Each number is 128 + 32 x the weight over the matrix's rms, rounded and kept within 0 to 255. Layers, rows and columns count from 0. Numbers have three digits each.

# o: layer 8 attention output (transposed), 192x192, rms 0.0994, rows 62-63,126-127,190-191, columns 48-95
# v: layer 8 attention value, 64x192, rms 0.108, rows 63, columns 48-95
# up: layer 8 MLP up, 384x192, rms 0.0757, rows 0-124, columns 48-95
# down: layer 8 MLP down (transposed), 384x192, rms 0.122, rows 0-124, columns 48-95
o62:122132125130137124163112131101084141160091116149134113112114160192083094102129138077125113105132185114139109129100097167134108149203114145129162
o126:084099080105116109142102103090129158216077081139163104102107104108106079108165142111092110146166149162150110124153087141070152132149149107096142
o190:102120130113092102179117115089040100129155173097120098094081211092091131124142150101113165065143199169153141121137173111133123148154124176142136
v63:167105148126117121124130174141151142079158127094156108138098168096097163176130129182156104115126087065109089090150117119167176116096135088107127
o63:170103167138106142088150182137110116123119176155095185152136056135157157122112138083158123146100133130073135129191103137177138094157130101104138
o127:176087120132071215117125116133164089121149131139091143127126153086146166118147110126169153128099113118119145132178106078205109112132127132125126
o191:166102142105147144093101146144171082136152174192126199165053076109123130135146132145139133139126136101088086109152101162115160147130151041106148
up0:179163137136129111107156099122117138110115099190107114160152133140117123118103197083158106118165142102084168123103237132104126104121115077101134
down0:098142137157167125160118123134090124107131115102132173069107117144131094049123098169103181128099119133186148124107109115120128162134113165146115
up1:183104167108182135168070141070136065158152134140162163179139131164199155117105133105144124146115108131096127110137159119119050158155112136131077
down1:104095119161054169210163135148097143136109113146110180070146098132158130095155119189081152180139153141139139134117121129120178103147115135181160
up2:199167155109145180110174192053121104093127102113128134161140139146113139117118107084134147148189122108085099094130116103150096095150125203105131
down2:056121111116087089183151058131188142121108185120121156068140141166132095052114161148129106102119105047160118126136147136099165155179124019100120
up3:162112104130155128152088089114182109145140157134158116177153131104171174108127139105160121138141124087110095112142140187119121105120138130176162
down3:087109144122091124195211126103130124109104158137101100098164138130161071126131128191131102125106116116179099085071125077128146151095172157113129
up4:195074150100166163196128143121084074162108150108152134176141110089147160120110158066168185069144138124113159114157129122137113166128131105190152
down4:045140151116082130139097151148142149098143120119191161111120115175136104133141148138188160128104101103141084159157115147185119144114130100127190
up5:099158138075186122136132126185086177139163068156154060178162108141089093170115159166148143104178136128101122138112091162120082135109098112102117
down5:145121144140098130062123158106140091156145138137119171124060116166138122132129143058140105154096122073142111133158134143155101114099134086177119
up6:148078189089086159191151098084119065137166160112157111162132099193148132095158185117155139130134182101061114150146088026098123184159168129172123
down6:100092141190171121135082129148121122106100124107137135094113105079118177135122101135128083157151101121127136128118148177148125081120171101115180
up7:134101128099188150183145080093144164121130125160139107145125092084121166107151123114166088133150102124129056133128109132086128149127211137151150
down7:069094137122094092187120140158171069097130112122082108099160164154167130129116160175151136132075133078166114109104078130127140110086113119126140
up8:108094111097154139134140108152112171105142081067146154163180087127166154123175110103183124136166081076122134079203118159132122119145114174145145
down8:143145130095138162072130121141136140129173129149137148148136106156111128121121125105130137138104114110139122141154120150140116146095133144152119
up9:150137076156144148157058105124108128143147161118083155081116120076129160134140137184108113099104126123136138120138106122146103075099130120121137
down9:071103148151126109188178164161103144122126119160125132148175092144129156122121127145070121165174146161184099123134194164137158112186166125116114
up10:107185154108123163136107108125097171120122103098130113162114080127105080093127137112112144113095149130120152119105070167109053179140135171125141
down10:116113108136136128057135156144166089124119111077115134084178130116108118118097108104096129162135104140156178118099111190130146187133090135153139
up11:102255070125133171127196022145036213081230115105086035128088117190159136140072150130090116143120144058147109108099130163101141137159119144123126
down11:128148209135166115096111117152160138127174131150124198134162147155084185161100149119206119159157097175172073109130109179093106159140173146174146
up12:114143113122159112151158144131133092128115121142128064139087126115112122099116165120119121116144099091131143140099197134066123187068145056092112
down12:170134134142129155238135182075166135098108105148118154064129113113177103122145101160104117145139175142173184090161068061101138110169112113184137
up13:142109121098134142138139106147127088136129010134157135148076122105147149145174111085115117080169105146051097098134043130137111159122199121137118
down13:107119176129168167185088103154158135124140155097133089086116109097155146134103154145126141180143110064147133143192176205091149127135088107124156
up14:133093163138168132146116110137064099108138088133133093163122111126094110168129135130110104114167128184075141136172168121105089120064089181108166
down14:072145106212097074164130152164205098103145126102099172087078133124139098060124124128113103145127155125145156098083078091100205156183111107148193
up15:139226075127099155126160108090121172075083102146139138132130119140122118124137087164174157081126058090113120151102046091132157138136177123141114
down15:143079150203115136081152081145137121075124239100061069036121168199092120059155111133112188109107112159116036170112185132132149109149053162122143
up16:196153131148128185169099131111142135148156116067120122137165093122163146153127108126112160139092163167158149177147113069168098088123146142157182
down16:112099133144113105205150105138154103114139110120129123157130151089160140098155083178134115137153127115179150085051117111089145156121129169142089
up17:173115108157091108158084132128156083133125101111140144130116099154136165121116140110167148115124151140096145126154162099140153104067096192145141
down17:140140153147156173142197142165076109117136101095167151113125110082117087154118157122083091117140112094106143115118125155065094184145121070090143
up18:170105181144194181163123169130120097010113145108139137129122158132142111119080164120109158130162112097083150163120135169163125198142110146119159
down18:124143168143093125069159223105099137096095196166048108155150165147109095092163108124158160084083061000124078138127137197132129075135058183166139
up19:075156141099149151137086109172051137165165154168085125150130155092131151147105169109106175115146153085139127166132183144096097162109123110139099
down19:136118063095135070125159122161191165179160102134109125094144139169187137161137152152120129219130121133230114106119140139082133145092114181112012
up20:185203128128121131180117093152179147089174147123189095147173103136192135180150165179165097094169149076140143075183118085112092160092191189158142
down20:163105169175134077149075146099151108105138141139174138117143123157095128087148168127161120134111126156158125120110085117130121096117097133138123
up21:189086104110118138114174136091144122096112127143095122160141145161184201108125132084176125190146085098102118123140154073148127089119153121103143
down21:132106153194110127145138114095158118141130157148146123131140163099080093101095138165069142124111130125161130183097156121104145158091077103129107
up22:130125170136108162123136151135131136152112140120109133104099100132105128124147115117081176089143109130172119177164106123128132131123138140123118
down22:064136161146125090158137117121133076086081109177154118118132153154130087116148149151133159157098146118075136073130154162135198133167103143115150
up23:089183135118153106108116048147110175130114103109185060165122142105108138138141138134095107065131127107041112117127130083080152147114119106131135
down23:091055074131118074189206110136161132076066151158143088038126088152192124128138078180049084170156116124150126093072186068121202153190108139150142
up24:083205115113116090099140172175119125109149031120192056157134175118142171153133113187130140118144091176174104099080116081145102213085099110066133
down24:138103166117173096116162129167109149155107154151085137119123129161166089137099132105144143128075118060154152097192086217131160079127113189182074
up25:123177164119148126162100141108078151153148157114126172103122145127110103137081120113047172079141101128100183200175060138086108172186161101139153
down25:094180086128117087101107101141166112092112110099136125135113114183120127180139088141127185183132147112132112160121163101168201126105129203091087
up26:094147093119131127141188044145083138138163107070154030128125168171145133144119104109142135094170142148172144071123088151119145180148113100115193
down26:124094212121140116163118138123151135164128068070089187094129112171113106159117087164136118137099120081184106146165128128168125073106122120155052
up27:119199127138198174173157105139114158103188198152145116138136144169138158131140159122162106146144145119143119139098105102129152100171151112110199
down27:091121150147129090105158136173195108106088202136104136102132136097112111110110165114106129117113098103160131148137134180118098155149066075171140
up28:214120110125100150123123156127144078108083148102117148135123119151178142079085128133128156148128089109092127122141129129116100100145092131127114
down28:106102107123145063091138096114133186152133066170155090126091097128074064120146096129106102174128124164159165133136162099153124165120157041153151
up29:167181077101120080116091109118155143110163131125149123152143120200164185142097077122150143115167150127115124063128171155177143099104106215129136
down29:120114134130166123063144174164125107097129138138132148105121111183148074162130127145155102133069102138136109163191104145144117157103118102132166
up30:119156103082131222172160105083095141155145118142105103189078125080080096068136161109095130120156188072100122127126102152079107147081187118122154
down30:096097142110130089073120161156143102094092110080096130122099087165134131177059125118157137154092081172096092143155149194150128138114108165170115
up31:124074144131130167140104114148096142104145098083124093159091081118115128118112176115113101110129104082128146100110063143132124113109106131167181
down31:126146128108116128078123154128118141132159114111135131145134125127127135134132142116128131138122124118136116127117122153124111105100123122146122
up32:084179113147171085159098126073160145140086098147210139126102137125077132160125174078138136082149122138120123153159095127089113149192155130136106
down32:153119100048183131134169133188120140152150098114089166167115145074152108134165133206109140122173145071100142115172123125119168125061164167109073
up33:157193106094122170197081092114123190087121097122162143088068092079097177144142162113167166143121166072127128092160137140138078090088176140076140
down33:120116115219143090118057138192109096089097131105136132130116079188141148111120133065149144041132103151127112156100191141082179164163048125116107
up34:181124048119105164129136104104173142172105088086109159068121127205157088035139156195133134119106102151158107112130054192179090128137105187062192
down34:131150157073102145118204090090131157121169124157122110151092041084161108177113122114066121132192116184098151125142235132119134140109220065152082
up35:144157130130087209142148116103148108103100080103234122155160142180179068154135102112123093087144137108150145194173089136104183073152102136125181
down35:128106153166214159195106092134123098105141101119119140141136147117110184118131114142135128147144155151110133141094116175123091114085141107132109
up36:121152117131135170185124156158110080094106115082174096185131155197119129168105141106184184084145079023133145164168088155117086151116072118138157
down36:163144150128133161053136219113090106088202106153122128164106086098143144115058070094156085134124187207141080174141170144163127167140110109203152
up37:127106145152120108104123115131154099138081124070119139089132150129146113143120118143115072123093100120139140090114139131156106145125086132182124
down37:149156105100131151117116122139112154126175121162143122154143111133117141126123141097140163129151125137111108143138117110119126114115143128093121
up38:091163142103142114117105097176154139057123137151124117157195170101163125156125075107109154127087151133154119173162099205122141170161093143150100
down38:160134124184140126064140118077192100169202145106130132111074199154098135097176205150135146144139119168164136104088103050132144109080154135145121
up39:114152150162190211116095136108071145054087161116124147140085084128122189082090132097151107149170105097072107242108149090051076171191123202084164
down39:099144114027092108176176181114156106092101068148104176131126093143125096092137159124181157067122122099133195124112126145151097111056095170130134
up40:159162169123129088153115131180080060155161113102163146166155077138138128128127153136121112119133151155102138157137136071096048210159152137110133
down40:087121153139111169197187128126143136127136169158148168130118133179185078114190151191089141154131160116202091146165111119108188111148097082113136
up41:139173113147118100134088113162125112172109076122139118136139146106090147143116107121136167114156161192124156084126197115163077140118054120140122
down41:107083162151123070213187139135090104069090187131065091108105111139082081094152137167132113107114113052124085158152088123103100125087115137110113
up42:140145131138191189116070122124106160106108100129162065175130128115100110140115101112112122140155129125096104140121095117086128125151120186144135
down42:076085194160132109141193170127153100051131137131096128062145081133120093133163132200083105146111119109142115126122164091095180166137128131128137
up43:177148099149114094101120146155116116161154208126094062090198160090103151098101126109106143069119141122167133158092120101160107157125057137096105
down43:106128138116158131078102097142124154171122077135102152123077104139084141142132108151163104118136086123112136130124146157125141121087147169136108
up44:141161135133130150112138196060181134120140085131135104107165123202133119103077085063110114117142145100048140145109115127177121170165167168078116
down44:112109128110160081056172139186154127169135154120076159108076068119132113153131143141021118163156143072134088115109114100117138161149163079121134
up45:099130135133171099121074096161149175077113129111138104134129104194134212095149109162093156107143105123167170180127080207095074089069086083120171
down45:176149150141129134090156155098139083055140147114155155123146108145123109135098050121165121089145145144114119127139120123133133103105084175142175
up46:163115077116110137139134073166156129084122097126100138138141100123145146135150157115155115157144177106132144100120120133174162104111183135148146
down46:087100170139080130199127120128146127109128127149083190060083139117138128079185160171090121142084154113179126131116148164135160121110131132193150
up47:114110179113153164174128087173110111108187058135175107171122129105108117132095205151094139125153102154177154092136132178163117139121161104155145
down47:119125112136101148166133142088187094169117101090176118077137098133140132128143163121132087130116160109176137090124101132099142101097190133132093
up48:138099124125115136130168171126123168091100148133111155164142089154112161120102129164117121129154114148116118182145157080121130105114106144106120
down48:116173110160128089110098120102185135123171166121110130079132125134166107131102146146137136149055149125153165063136083163139127098130140163177121
up49:104155165124127178158087155174156097140067098122127093184143143189099078164087169152084133131108212152113141087105146120124082090110119162088183
down49:132167190151088091067088136165195105138155145098131164118170145119127055147142110114148154092109161164122127128093114165136085156140133089174059
up50:113098173157144087093145139118143093144080133106119143097128133108157122158108113145125084125100095147152142119131165144145109129125083109174101
down50:145146101109128169123108114132112153123167120163141124154135118133108140132125135107136175119156127129102114151133111112115122123123150136085133
up51:133207135101146114136117105147101121133099085127137087163126151135118137143116117135150128105154134149068139118109141147105077177115114163144109
down51:115094138153077124215162155149114080090087194183085116089144130068155070108145146161090111128145138082169156057149174059153151130143166096117157
up52:198080128141153134172068120108118057141053094124155140125091094129144152127184142193190130111114063136090173139175123136147133130121162154103094
down52:078135082188092159203146112121197110103187133121126132108083084107126143140107082180079126209182100211200124132090160089101148160141068110141141
up53:145147136114155111104141089103131124131138111137126089113130178156143175134102152105155114121176099124081097127142160098148145135115164116108164
down53:096107133164173157127136110096134107145034137124180123135125093112150096110119129144107106117095104131155180126112095172153140178153128108144138
up54:135142195093126152135189103090116150110128086123138045087147141172161153177124130093128127091175112137131117142188146095183115188158140056109190
down54:078118082109132163170165135146139133090110111094159140138170114070131121124109134140103104139139081176141175067101124126116133141193140157117073
up55:165171102116112132144079131078121140145119080087121145167140142117146183153130139077099177133140196175093145135105182092139138115111138157117135
down55:142096123133186097162155123204134125126180076118077092157175117127146120122125104135152118143136153138150160106138033166102127159112132123163081
up56:127115151141136099145114139126109098143139160186116138100115120183145124129141140139167161125146126140113129147132168132135078123148088177103127
down56:107126153158114122130094126123136092165130126083121161110115105122150105128134111094128091118099090124163176093103131164155134119122095109205126
up57:130187159110128122100116122149085121175119107179119185141128113121117145137118113135113157117159169159178133183134126104121084218177160101064119
down57:102153150160132133070124156133114115088120168115093075130153095162115092091090107128112087107127146114062098113159129131129183151133097143160100
up58:167145128109159140128117153180090155104109129167070084197163141106094111121118136131093108161182157114088127130152171131095094117124127177107126
down58:104118137158079134078165147085157114112116109011143143070140126122167126127145090167086118125089171106196127098123062128128158153105044137184145
up59:127163124123112226171176044173117165125150105109090100179134125090143160121133167125123134069148196102112104172095106120120074194131162116166132
down59:136137193105166115105131159064128075068099140140136119099213100110085126135137106115138167150143090169131152093143141128169116120072097149115125
up60:116119142126060151095164185117056111130134137162114098112115121201040105099155144136117134140148147126083072157105152174131130187109158111155109
down60:144177125085151167121131089106170143147123100093181144122137166101161157164131076108116122159120106202147228100156077129090083149087136114117122
up61:118109060119158126121130106143087093096146077122166104112131140124096089157149154120143139063171088150103113113162121123132154198156125105110103
down61:128148169097105135126101137082138157157117164087109151144134120104190117134085142075098111170102132092137179153126072180152109118068114102176145
up62:153126100160143105146076110132140115138120095084188081113116093111128121128109106128196132116081144159122135125113138122124107107082096152156131
down62:077095154157075109159172091142142097076121172174133155103108158171111105071123130105057110163124131106158099137102139176164147151131131129130122
up63:137120111106147145118116164142120207119160107094065130206117034108164144104192141163159123118189165074097142097118122117078123124094173218121086
down63:173147109151109178053146158078116102105103132109149129143136141165151068074217115132124132133081152112160150146087106106130114130106121166131187
up64:112127143151128166191104067173167157093143070081165115133129150110150143187117101137078134154114116079162120167154134110138150170095144147124139
down64:167150173119053225151109162109147178120078126093133162100184162113163134108132121162093152126128182196121170114088036127144142096149119160151137
up65:121120091096146098178073106144080102140130104132167102152127132190118111104105106120049093089156154175059099126094171100085134137164139135125150
down65:119162155121081139079204107118117121113138137079144151098106146102144114162099083089162110114123142134119101158122094180148093186144162070146058
up66:065047147132129170177113131103072178120066135080102123116162123177048138046101202103137123110174145092202055225113110100134170142096131167134125
down66:177119178121148151157172085121149139116097117155143163174161161125193154132132096114177180129105113117157167067178126123178114144141148152115130
up67:124114133121137107115134140104090124125092100131127147132157073200074105086127187080156109123136091134156134200144141149142125112112075131077151
down67:123125163110130170129139140123107128111091178112103131207112075103137142154052133152126139151143112090123150090102167165167172114175147111133117
up68:158133195141134164115106199121077077131100160112153111137106140115139172078098107104115176122121135132111130141145132076100119223167100125065100
down68:094132156106092104161177116168179123133105085146104110118121167161113117138165120131128115170143137071154156129166144100178159151131105139147113
up69:147123060082147112119137152074102129183185155167080130111126115125110148079162139094150122107134144105091084109135108139109112097096172155086165
down69:049098138162081159162172094157153129095135130164098191084128108150103104088120152173080144162107175103185139121137172109116141152102076096123127
up70:144192182109105192126096146110091177161127113113154121105143132155055062084090164090117170125088187168107133155071161158145132128078138181110112
down70:144131059131166084119108129173178082116134152090117122144139114114164179155051119131125123159150125143131184116132074158165115136132148121173141
up71:139157110090089165169128130116068062166096112189108113117129076031151238094083132106121179136093207163111113215169125129076062129106139098154143
down71:089153127162146131089077149105153150099119155109139188078100156161087119126138112069240230049160125131119088196074117148162091135120122102063121
up72:145127148121133131118094154134157136145124123074117151143161090146131149140154118096141132090123111124128139134125142150111084113102118133156150
down72:142129119079142123089127130130127130135158113129128141152136112106135127149127141126121114148107104103129120129141132160130114128101092126144111
up73:147101108155136174132063124115153126112121168117110117142137132135075183086110128150115127165107155090112109181141156112085122092145142136082141
down73:091088180144137079103166173140126095098138146207171157101160143145120107140110120139118149142114147086177150092100149117127185174148134089165107
up74:088170155145169149133124107160116158138208116118127091120153120151137107150116123125136134127170113069118137153116117160126130159126130157149161
down74:139109126112059111072128158103084073134091149099179120147108160137109112107164120107141129099034120113105149115126112160190162111090119109149112
up75:163171096192117144123165078216117137141050081122116103092149110134115138145130109093132160108166132156095131111127124105121088119086138167119131
down75:126091131073105049252119143114100111158148120197140168165110148118141131109167150193116088112088132130162119060140145130107134098153112082172155
up76:123149136148179109182131114114089150112146176098117076129119153102167115147120172138198108088131040053101107122131137207141116117072133117096148
down76:128170136151079147050143176121109144123087147198060219114120037149063088156133084103157141150106157099130069137157081170111167174165149134143114
up77:204105065088140113133094120158176088109119086139114140131119119151135161112113086077086137156140177141066086085132096119104127108121137202128144
down77:137072112103150155216167146100131131153068165143133088133096158115106100083120181128151123130124083064209140125140100146137181130107098095154103
up78:161117114149092133114129098081089107113120116095144106128151120176146139131106154133159129132195114075116134065144168098132137122062164115103185
down78:136069136181139108146149137112151059095127181116141155069103151158093107133151106124117115144107087089136097159091109169179187106143107165166106
up79:151174121114076181112131130099156092107122080111104091125092123138120143119098123094117117138148151108072120134119172103157139188114172131141091
down79:114085169152124095111105076201118131144135154074112139141114129141158086119159088143098120090109097123140134128071076127088132121109082098129161
up80:156125084136141129137087129113130130163195132059153087106146099113088126093096099130171167153102091070153133136140093153109108152153121119123182
down80:061087130154091066148206113052092154144106184199109169068086109174108129137169185164125100164171159143138099163141193174138146126142171163161100
up81:139137105131135160138069113173143122151152120121123142142146099104092189127160099116144141143129187143124121106121145122152075074158155188118139
down81:067067153205149058171211130105135130076068193153086074104116123155123052101091135156105096124115087077173115157135148160071152214120096100092102
up82:164137108132143167153128133083134139152163120172104134089146108100087145092144107103139115116135145089137103117148132124121119091089127189125156
down82:108131147162131097102153165163168107099133131087134138095162162212157067193105138130130116109142130147170108122140180119190173139142102121137118
up83:150115139116151140143135150093137168095092131169163061144177115095146183098152083194096142149142105098119172179132105122125158083134114071062149
down83:137141108090165124116098122159145119142195125060183143136168118144161138171118177068168184115086167104135136031181174145167123151146132151150098
up84:123175134111161114124142125144096157126152159142128127141137087134094103110156150135146155123137126129105136130120148138096130125114169118082098
down84:132094161134126152108131140102134109150127128099116127138140124115143124141113136129123099122102135123154139122107107162140101117086103136179158
up85:077156107152067207179097141116137121063129103111124128153156162168022135123127133145114194106153089083114132160139089131173173133095134146140144
down85:114087226131126134113154121148091066137113154193134165106139101088148088154132117078079102167147127145041182036078082169089080187115139087147103
up86:127116127105158132130118096148146103114133094119168120173122128131148152159139151161134141095141098113154132128171129150174135135128140124150136
down86:146088153134111183070119153131136190119156145122123161109135125132125105143077113166116140133102102098157157144101095120148120143112139144140115
up87:141142097122149133147073113100105144112211142101128134158124104134134152095129141139183110137073161138100156177109152125158118094174111118147149
down87:081047175124101088210190125182195067057100177144104145042187139160151099126143122193093129170085140079140139100112134148107181153140112148146144
up88:121151110149126151127088105145173086113170079145159118134139098143134149154143128142128142087157146179163124156116125133155117153149105118135139
down88:125117168161090128124138143116121138154079139093135144110096168109110104109141105151127125150085118078148135134100122136109138144077142143149159
up89:113175146082141084117162101103125163109163139150127057176076142089090147131090152135070104105182166061096146132110122085103171207139179088151141
down89:106133135087140111199196175133116108167111053150143122111121129135166094162157227164094130139133131128159157119153173150115136096118170113150158
up90:156167057081103157200150133112132125087161052091179096141125110159159185170164173180245145054165160047131148146157120121144166075027092181135114
down90:151146131185106149163150094138170159100139148150124122133180255138082124053201160110109217135133122098154132161048099057059103146089111130097163
up91:083183161123165143118097129190118171138097065105158089160159209122102130120087101065184147113144157108158090185139132137069105212059114069063087
down91:116142094086089113092148172178151141106103176180093154147135102218163101114101127170056122140115119153170107130075124184113168161175113177174100
up92:137118144152140124094146147118133123120106142171124132105137124142132132156117120087136151102104099173110100142120139096132128115186129120134093
down92:139130144125142145133102115117098095116114099079124128135130137123123153117119133155115098113139123111125151114132137135110112154096126143154164
up93:137112069125104153102120081128090111134129108135131085054097126105138121109137114146121148108206165204091127097110131077113108142171160167118140
down93:131116136096126167154144115102099040124098145123113155178102157107097100138100136145100118130126066085125155142190104123129119114058096111184053
up94:106158095116158086102118099180134105105099166097096087197219150216135157190057078109103161148140187081163125120075165140120127205140106182138113
down94:127113131166120115062148152205128065174154119092176091076099150133105138145112226164134081155093055157124143110145192132145144082178140155157122
up95:157163148109119093156146161133107052154130066139126135172153175150063122083155147148125139080088178123093117157100152105115112108127110125088109
down95:146137084139140159131080137167208166121159160173101136086214157139142149169184110172148150073098132124202131100137094117170170075125064182137151
up96:102106108146110083153084066113122112121123142157144048149140124105121140086112130102178146161107167092106142165125127135096070168152095137184135
down96:125106147228136141147120147150092088070121134106145159079145101085073098203120087145137086102118108081139131142180092123107136118080163151096115
up97:171142091096161135123125117134161143134146123151114081159159098143139148126057146087157107125173159129125092104143201131087127080115105102129151
down97:096083127153145069139165168119135110074112156113046168077106130111137107132108145138090129130047128131173142162140091136089123190130116147141145
up98:110157116182141141133102121122141168051130058116140118113137165149069174148093119149072176097098156134128175120074169124091124113100080222118151
down98:110106094140204088159170097093064128162113135077108124122115079085155136154121135073146118123156130114071108118149119172101081116140176091116139
up99:099139164122177170138036153155151098109103059130101158113150198162103150133113135168119173088130112132161145153168098148045140188055078215103082
down99:106144110097119078174216077127149151173112116083130096128132041104155161163098099090074085162143097232078144106102121129182136110185176112096135
up100:121194156094098130117100127089126127114164116110194068078163100166138141142116191094119159131166125119069115168124164138114078172103119164145127
down100:181071172143171141170119121155118133119102153071142099192143094089146138091157111125145126071064157113115175096137092123140148108138128122126177
up101:146153168181113137134063114124077123153180170051124076165138024127119108101111160118132101131180151147090175180152170116131101092082106066146188
down101:092039060163079143225140147105120186162114182103179078131150180104115136124170076121128140129093108177165101144096077089180196088095176074086108
up102:140099163126096148092152124133107067131128095143161144164094090121150109166085142149149139091122103162070052185068090144182164175125093152084160
down102:116144201107147145124069144087138159078100073100142109122155111104081142116182080131130128142110104158131211086211146139074122147097102126108179
up103:100211086106115106137066064189102121141135070104153129125093173128080167177121158176142129132141178118156129099124084129159152124087172139130154
down103:146061146154077084170157160092139171057109140150093128024211157169123099124140086227119109137117142098180103124106085065132133213173070196109111
up104:175071141168057133204146215051099138076162109121074042128121024161180101130121116116087140137136112146090181111155130083136095082162070212158162
down104:153096104215118186117090119159122137114142146177099058120148187245109127114135137167161134125077058076102088188146143094088163127095028121165181
up105:143162106098204137168122135155081114110112078192154133123148128118126154134121177139070140185131126105100132130134144157149094156102162096087072
down105:089124117169081157126101125073150107140122152108133154096097177157153115141122158121169168093128094090181150150113148082131127153072058188118180
up106:123160078083147116096096130112142107139108076128141150147132160140120153110109101143156145161140170101113097081147161181081145146101126213069110
down106:106118165170106147095163146137130162126142110108113152103169094095119094150116136114062093161101141157139147152097087075188122107122144094162180
up107:037141147070137138141113179147113184098107115164144139124141035169161112125127130144108158128121107081126116191098095175080096093074085051126130
down107:160126096152135113022194136142125129107111141054156100104035138140097119086147096118169101135150071110080057105106173098185204084174112178096143
up108:148087097089141112127121170071082065094111113105095188093153086154150126141134155151078175131150210125123168176122053098035109168194132090121098
down108:152058100129035077132148158132156102133109153171141144088063128141094058051149082129124117118100099088076079125113165113208158136074133140094170
up109:124149079121120134149128159101100165147106119107107149161138124119111181072145129113161112124116189110124132080127130121072099111125154138080162
down109:120066152183123060120120141169143121098082143118121081129131100124118056148100068132122117168077151152151167112122147163175133150169125137149117
up110:144143186116161182115147087162130148106130087095124105198177136172072158129085154131103136130131075139140101223191204127107125104048128135094132
down110:096117143137113137180082157111178195105104195122122086112180076140110133091111121155099198118111144081197204098082027109132146157156112114151150
up111:126096157120197162119078155108133115102094150182133133125122136071100164060110150116101130106119092068106132161153119119099150144116181119088127
down111:125142169166121093105190121145155086098112136137122115076137133166149134096138101178152121173129122068199145091147124076130200122133102184164130
up112:140100134109130213207094063167105096196197123136152098166097145158167134154139182139160119064143169100068075180091062090118100103181187097116163
down112:108148157129136123109142142129113170061107097146080136114100100094106142121096119128106134198132122191064138080148140166107131150066154107100127
up113:106108140120157223127104045153140149169109107123128089176126118139105131094116141142089091086162091110138119243135107123091149161112116119108180
down113:164127188107169165188163128160118091114069154128141169157152110104129140120128070137058147095149151135227166055087065152158132152115151060154150
up114:204200109157166157164066147124157125152073096157169130183142156180129127132159109158120078105083162117116070164139070097140134094115206228150151
down114:129070126112149142156090136147134113020112140131070107156166094110142053150078125087152094177103162154096090106168090202116117119101115115154089
up115:146158121093158184092167067157125144154126110171127100122119164104154144114088126141079145112148139143112092133134154107071106151128159168066129
down115:133127151095130136182150177088127104115130123089133157127122079136135095158111134127108086131085126126128138148103095137172128096123106122171142
up116:082113134094135110154115106144082152058125140211161079163110144134084141138096160097107123119087108127113151172118114091075152210144187174155212
down116:107134170080197179121136132137152112126136118111175152166150080175180117189100158073109115174123135139103171102172142169132106112108135079100139
up117:133169110104125130131137160090157119124123108081139111112106126104138145114134092105085153118106143093105147091143148095159127101102116135149128
down117:084066122170097096145152120146190148088107144168132109142098103151150073126122096175087181149084104164169121139105105150144136129127125133156165
up118:123114171146134139126081128098102117126173164149142135151123089130116077115132150127130139067091127156112168169128165129117071108106107155134140
down118:098097120107137128135221144158161168097078133158080112105129140118151120078139126116061103136136147121158131083129138121146171141111143108175139
up119:142163074028065105149171116180131166087138083157175129143065212212099106085200148164074173109137134027163107125096066118159138223068102198077086
down119:100118150189078206232161087131074131114090133100112093097220211116172127106129052119147184112093175199105060102075068132172091077136109072214141
up120:174168182132150192163172090159135115114183106142164141146120093166188121153142141084123133094127131140115135196125124074155128182175137124176148
down120:104122174161157140165102173110105117106147150090103126134157153112169109118154145160132162131149187121152193124149097179078151131118126078149099
up121:158077098162156147133145130152086118128148109137096117128109118100099127122121138156156130097192115110119110126147101159145181150074126108140087
down121:130169175122107133054113115080133111121090142085164130144118160100136111158143121106138125142078095137167164106125134149169126131126096110169114
up122:155103124133139137125143152124097119138089124163099102129123145106136173118111110108160151118162141156115129156142147088135151140118140116096124
down122:137084139128120095115119130088117063124101146094120168118140173114150115151135134164147091110105078124154169116138130147147122136118106155177102
up123:214120094150101179196195105088078112145197076126141110085087060102083087073168169070129118046115145128096132114114112061143089080078141096133222
down123:089154175121157084105080139219199140102119097166174125196165131154190155167058083134117103183121068137144125100157138165092163143125125173140043
up124:108137160111162139109141117140063158135164109160083076164144151081092137150165120116117120077174113133130128143131106148091131145097113195111216
down124:098102134122126121168174118135183055089089141076157213089124106111162130145069158175115115138113155141149113123128132096113151168115129138086153